Part of a small language model's weights: 2 heads of 64 (1 for keys and values), 285M tokens.
Each number is 500 + 50 x the weight over its row's rms, rounded and kept within 0 to 999. Layers, rows and columns count from 0. Numbers have three digits each. The size before them is the row's rms in percent of the matrix's.

# down: layer 2 MLP down (transposed), 640x160, rms 0.0649, rows 353-390, columns 0-79
# up: layer 2 MLP up, 640x160, rms 0.128, rows 354-391, columns 0-79
down353 094:565471445490467529567448524403502460500496449544511423466509470555540442465532472486489468516479468415483547437534397523487471441482502538603497357486527495550447440524520364508546480575498489521550429495480467634558553501506485512487564533
up354 107:532512511547489397493486487573494510452460629467452534541545442431455545491531549417492571499453489468584479583490471521516531566528554454429453447472579463447561506502551562572568540471620483502490440561473545433467573582561441523488543487
down354 114:521534505521454520457559453501522415434522430493460496471458508545483445453531558558490410482501457450427556538552565480480381376532490544488518417569480534542466506420468466487506498553446532499523588433557432614513361397439568464477443538
up355 126:488495577505553440598417604527539520492504496471528446573553449552518446566548418449463576494559560540484548589502478562458483442510573506457479446458441425470531517538551569460478496470546555500571504381360548492628357526509556533506561487
down355 127:457438468504531521507379412522421463504514502493452498567541441503521469503464558549485457463427581479450525476518399448468501455465492362472563451425506469538486411398523537433622506512458557594614499458516520419504433433511499477415508500
up356 102:525501516467477469487435503489505509585459572481536424605502413537535559482531462540530460509499510561530460561430489557468374448476407530577507548500508538531500563535571492483552469529496489487483481449557591472498462527431554525556488470
down356 102:464581574413525574567443382436447590476546525471448484481475480512541544545520492482498528492553539472604521485515432470467565538554475510429554540498468591579482548504458529482599527427488562542481524514456452532498521431509411520584514522
up357 095:415525415483527475480472508512441523437523459512566631462434461502543457460506467509375515529482483473438509441461547521498549424499519457471452557458455509553544546406480570456514592504486520570574519541543436471440463489498515462477455584
down357 097:561416425543463439494593553442545442484519483507598454431581507504512529477494500464499482461512499529414566480445510498418528514559518496621494501437550521526517528454580446533480533495475534411403465495413473474451497486478500531509568579
up358 100:404534525517458386420553602527416510439479456546541468484407472531533476496502399476416498552484483432502483517428513488533559533495488496489521501436488431626530491542446503496564491479556552532487510484418458402540532496456506501504544424
down358 105:473520488564575572515475503539460476507423533428542515539473497451492537472477485558459484498477614582471476490513534487438542553486522476539441557428438459539471471475488549420462509570419495467557561533482466480483529548502624527458453565
up359 096:558454453463477431525471548465498489524473506482502503437473473514514498410522613578459494484476494505426535507540527491426557443445499422574554522484377528465415473590524444530556477551520504503518507437484514343486469513450533473463477531
down359 086:435537537547551488559494462532502480489578531502493489492458561561546455589457477574503515401543562506504556424525494532547555545593495524455447508511479495492547583535531528496491398514445435450513440516547515548584596548486534511501523533
up360 101:489464485540435492434473450468436387459546524511541497427505441373506504508451606615488533459463462479463506587516521521497513465570429479456522479520436543466507419492481459408518428535454555570511503528476512497514415588492442535484553497
down360 091:395526582492565541493557472490433511486393522510446437555391567526531483549530418405450473491412500426502517508545548516468545537509594455487525480452562449478513468434562459511547482484452463505403457465586445520516578607574617384514487477
up361 102:425511485389551468548460458560544549529537545413521518517586491582554544462463489471498433528566452481602507460473517415439498479484463542481502539525434479496466514583501560478524515382506474496550532567539452554573572590564502447490513472
down361 102:513592554497559556508564529478497440491483489522564468468468542467405476515455485474485398506540449544446540433512411481527596474450452536459520534522486430586453455437445544452459501535609478480382450437493474467505491463460524551397508465
up362 103:575545463497429581431594464506485553516534495573417481467521517520505521448504475531407404516603441515519492473504606440448444466519488591520545503468463514510351441532495567416417445520547534474505478541501494393482477515594512508541512548
down362 097:530601526415475497500488485530445487513530530551482432465560471541575477460582542485520419522503448405407479520530470517509494539404446574485581466470510443521471526539491457441406492552558483487582480510526415429390555503470520582562475500
up363 104:574430467422421548447509452480418578533596430549493568502348517493522519457514515488557402564558534526492482525456430528476535459524469518540494462488525542494501565578617523456502541464446505516566557487520568504498464437522489480473493639
down363 101:462479509462488436460576458528430481468525435468511523443494431468499433467552546614463528547411556423458521516513567539525423499601481432527484478544498458516501465480490475549508532498494575600433531452436525506481492587547453497512523447
up364 118:415495545477525542578600452530478520502465484478520612485443510488508528523489478481569512516497623405464482527448557436570505441470583498541439532472506429478559483560491472603480398444538579535537379470598450504590465527539458491494503439
down364 118:510453494475524463582481545512547484410504522438454491420551474444488487434568439402479506480479539500526514585549490380540421577464522516515489587496457552500547482441612446458493538521495554487380573495587593508400447462502477465457531564
up365 092:438509536347467500447470475503517427453445540554502517411595531548551465481429365606573596529540417531475468597454483542456427456551475417466399555567498551563434481521520564488502477500516406479581488470568525506477506572546550466476535595
down365 093:488517458527493521572515566493448494535517460441553545541455537487489612504484520507552434597439458534498545490438550519508494448491598470470500462408464406466527459510508548518508446609488457474453432543494459542483444489528487535507458509
up366 109:437485535466511462560498533450529468450516468450489506528502448515478401441487474531490621582484459538558495556493516459388649543521572529609545395527515524508512596537551541469470498439481449565530590410514546482421436467516437523522510468
down366 114:596453507386436498638431501545467525526536454504422525493522539475393482525577425456457498477489555502465433570585454464508564582544551532506479512465488454572459493538416486510439535531511519456505455493479521503491511470506375538459456455
up367 095:418545443550431485383510443552417615441517422553523482442378543589529520473486534459533576584570540463535593465539517513410514454437460549533573559532441488576491524590506555523479548531554538498460516536515544502529438593450520443474448466
down367 104:455478578491556520527475446491436562472424577441546461498512520482511488491509524544560437501490542453480459494537515435514468507518577329504425459448459544439478541612404431440478532470520529521504482504530515542485505532507497493442467547
up368 093:457503498516508526515476528494459379486545470548511444485623474567540494450501453582511471390526448407542504482467455592501470442463518475600405438589413498470485505500528540478473446540412379491524529519570601552555500565524487514497412460
down368 093:541487452460358529524535494463452494493567478542491481427598487529586574489545437448475509482439532464541488437449477592528485482471541457497411505537455588523565428455519445497507493471428458473501519522572587504513549457519465436466540533
up369 101:526467482508525406516449470514419462423526536500483614495595434556486467493606474563481486518578559526543442537523465466398475437539528514521540456462470501548450495539448500398501490546540503471564552472528466427440459616448530494551539431
down369 100:500492529545580535517516509508474492489500478477599507415497467486522520561457616547522478587463499430444504511547490512536533514587452489509483459449526437540445416453598511517478568543519497558446458452483458477497512455498534525495407398
up370 113:474466447442542536537385443574499466463465525410580539488496458585538443506470478467426427586433492483472425491446521445465519442433466462414399518531477578552426484541486508480429479476478451551551537450434545492517515481492509449545501474
down370 105:513478533497510551584550544484513451493546440582521464611420510459546461505583463378495598467531533381443553562442452499607498564512513489457510499469553505523537592479455461516517516369519507511484483500506508465472524528458490568490447503
up371 102:513496421476455494498479551622554584470498476482454512540475465645460508508468461450489515582551428460565580531536447469466558499419485478597480504504562450477512559550549519447501569525559487542440471534396421503504561489501495488558635606
down371 098:477457527436482499428489430494456531550539499481532420481449591568430546532562436425541450565500476496540519534467543460530414547538501504513458424500531548570559532479512485457501564469477471544536515548483483505540530563506521492622516581
up372 093:524466451489524447529526508496495514510553419464481583481519496562398526574587523397510494442480478518541456490447475378549464386601457413570553470551498470545555549528464427477563426512529474427493443495440475549570479523540432527554623483
down372 088:404474589554446553429450420533463522495505478448425465547486476501596441455468467460539528498500449479464497512581560528537413546516513502450463541519563442486543511538557500428466503474520423393593545518565513422493512462618665521536463518
up373 102:499520468517453394471479492501442533526525526541486511597385490558546503541411501518510493506472613539490540610471561507465506438561518676529580442532469525518526526505471516416500469454505469537478552421485518448511515567542478513434517577
down373 134:475483428527456610492488496468483458558547518466439553482483508485445490480572404501503450456430493454498449558377469474608480572551586498515548408395524523527458474436572438522543520491484483467539552531571558482487551475412555471453421532
up374 093:494608579487469525532550571621497548501534567496496523527406455488481520525535475483437514504583526426473461543522474527453478472454448574552428452447480574550408571566459501480436493543455532427467516557469486502522495478511557385522465534
down374 095:565448510591447491506479538420514505456492429426504517438604610434471501529473568554602460414459446523442577475519559468499536389576543542579548483473506507461523392473435525521435527487509484541467462434453502473502503518413469501457534492
up375 094:454588441469485428418553514459361444563529453512494483437521472490465454442487618573470426546468501498519479521444528499479460446548508485497550440522386445503529438447478488511499532428621586575492528543533524516440428530478423471534558502
down375 085:515606517518494531560442459509558594570453496531510482452402541495492483527484454485497479482526404496413527505452462486470563490518512516540531525660513538472598483619507518542516428552446436545457504471455546426536543514483594512467468428
up376 093:553616456506510472594492462464597486543563583522534451531463555621524497519505499536391519515526431552533510534571426539472438485478406528497503527549526467425427552518544594521520498537502523550449472464582527515487554424525482526510496487
down376 098:457440543543542500541578566573440488611382534510587531508554463476385512544426545474569382437515490437473569592500473528536521469457489427521521539472486473457526438519492485453467541498454502469523606445448526492475406481415456488482549529
up377 109:422544428560535433601462580462549473442453531491550560526569454503494472546567407409480436570483511495437519503523559491533512482488494497433507466527480490501591461534573474512528557481551441542355487478523514476400542481510454492401541495
down377 103:567489525539473533492510557501475416608503549485497533483502496516493467589501405562514564452566493459516414554451500536490413479505626498339416508519522490439481503525543486501544435479485481437656579467464502423609481531533513519480576470
up378 108:513507459481620488547424508375423505506418364504539475395500478525456447471462461479537417506513459506448537559556526466446570407489439540445510562503423466527459447604489569485512556518506534550525561508471441493460557489538489509523574537
down378 101:564523522442454591429526442566517561503379474518469457363352539447489484502572534532488537564480452540495511489551564521446503538531545422519390497506424474440442538414547530516468532578505530473491426483505491535489551474489475493504513517
up379 117:407499560536449487482466425540467478592430580507446529556512477613501474531391431539529485486425386531475522486519496552551470498471535533556481576491434491465497601606542413548496461535523507465480362459511550465444505519543484499499532507
down379 107:407383554499483420505569489435479585450480512417488549497494451456525481575464580460508445438572387546578530459511553537524622443476520443512531545475499444501434559471489497428472503549494461540465560540487518532497574443561545470464492465
up380 102:461451506574471502574455493487471462583526466434479483516452467443529513461599561466527590530524457499598568509509530421417518537484519516482568499488426504442439444468509437545515500473530501536478601432470571533478464541539484553471504423
down380 100:455439522429499414513542527531381497507444468538524527399524604508534420485509617494583474498500483537485544527556484473597559513467567514490527492487441468442452468571531519557594510524545494394486409447531539527484508479479437538398546538
up381 104:519524490558532514537483452518448441563357427525539641445476495572486487565478579507516507474499470593505483462580499471525471482470540498538514502410406425569487418512427570504571519461501594523455493404538565496501575471494563532485562522
down381 092:474561592482586540454571573490568570492508561529408531493492527476478495468485450524460480528600483470575432572530424546344552542504418528482513567518524529537476487495580532535461538502447551407502418505549440481503528506545529449450433529
up382 091:498562435557461426517563554605568573459369499459588482508488464490450550492493483459497492506480536516412555543482507545449517481513500573495472482517433463495529525605482501401511511482446465524373509469449468583407485523629541417478555478
down382 095:526506467450509477470552467346533468500425434596541514595498470542541540440497540451470590545551458405479537421493540462478483571519554515522560492419544475532490517542448508583482442514492468501525499409560497402536452539483493487482513491
up383 092:512467531594460535515551532468507573460431431596450490509594481585460444487447499437543455496499542465533459527530490525484507481401557520459506514529428491504470361465498557606550521461489530505528472496495590420548438492557449503429558529
down383 086:425553544460453502547606452379487593485429518430431574531390472567576533550481484496484503400471438488452471510490462508507496498493568494616531441510601621456483540519482530473484454574422523528498486425569488563558487481445527459607478455
up384 102:509452556566514404491450540489495507515629563523486550465445533467559477532576522493545490489534564429525547467485466484483524517484486541497397432510448452580521520528569404521378519471535580481464489573621503475486577512512430480420528561
down384 111:444545476558549448508512456529559531531503488548586443449524445534588548492365504573566439462585547493468421446593492547528575455551623481526382488534548573358521501483564487458518527434523531564603490472455457527591441510516557516435471556
up385 107:536500531506522516508492509482509484377504502446501537473556568454501636472391454475546416614577518511490469485389430586522521513441505528533535544554458518552498517454663557495463512508535465523516451512439554525442502443492530503470480529
down385 102:558456503536539481506500530439495486473501477526586525524498514561449457546528513457441553489509467513399500493455534496502538502537437473438569400473596493458485580478518376484594519571463401457533571482608457480499444488517420416480505460
up386 084:534571578568498505553452437569459464397528535528506557432512513519459495487398564582465494520475488460498575495495456456412389501536482534545423548556469462378511435566578548498471510506519567455466487520472564500484394434506548478411533454
down386 090:617498425580544465453561516424560472558503485503557513527471521449507401481613505471507469456582485515532460525485577485561503485530525452380556466378522472645489527486483491516508462567508525565491505491537445591457565517473510460534472527
up387 090:498547569464467492515489553488481479490605461491605472469595483456585470497402447599563516492536403516462536563534473518525497479514444488399470418499573493486504531499517577483526494566416438551526553518555613379518531601435456567521433488
down387 091:572594563498513501583553539540428535515489454539458513521499415533473645458556528505555457495431459580508479528525540400487482477524525529504451434405507528552544516454489506508511568541493514472488547521469547521496475451548478536523441458
up388 117:559513425597501448494443530422425500419462562537524418497537449536459534529531489513595543425518531524488416571430472488580482536500549473482568550447493519519456474508559475546532527510508473445443447514506511431587455387479486488492460473
down388 108:481515553506524421548486539490501544481432497530536465403483485514458522584385527504558403441513457414448433443571565486508516487529461527558556592622462494447457579471517522509470479514552531533555501462502451551489435455466542532466465516
up389 089:576499444487590497504450530460461412500407533458512493590458378432492590495370501545542524447563424505377469518413509481476433499527391553550490545499450560500418590511550490526511478497501563544427447492493440447546445491439379421540492535
down389 083:516439429448505393475503455499431437496505526528485507468505500538558476528567601472586513493438503593587487495513549476481484451500500489443581488438486449473492495425586508464455509578585495499459401483495574510453499514414511497460517385
up390 087:584511407431551480515475465466437523488582492573480500485521549501550466507611557487464553497618473456492515463389544478522431525583492441521386491630566568548520419496581574496556520507535523486449467472577563541455413468477574510505470468
down390 090:429507567529504504447446473510490475469396533510536532508490563445578531457443483531466515489420547487435512492465473494418576564575593597609508463443519505430494531462521423508451483524424431465494557445528458428478542564594395513544511411
up391 094:521494446454508413479506506552438539472517533497550548549429468493600531444479439456525525572458457520448518480439589457458482528430431520465516519533573442646559502507471554515555468463584484452519520509445573408438489450503499615451516474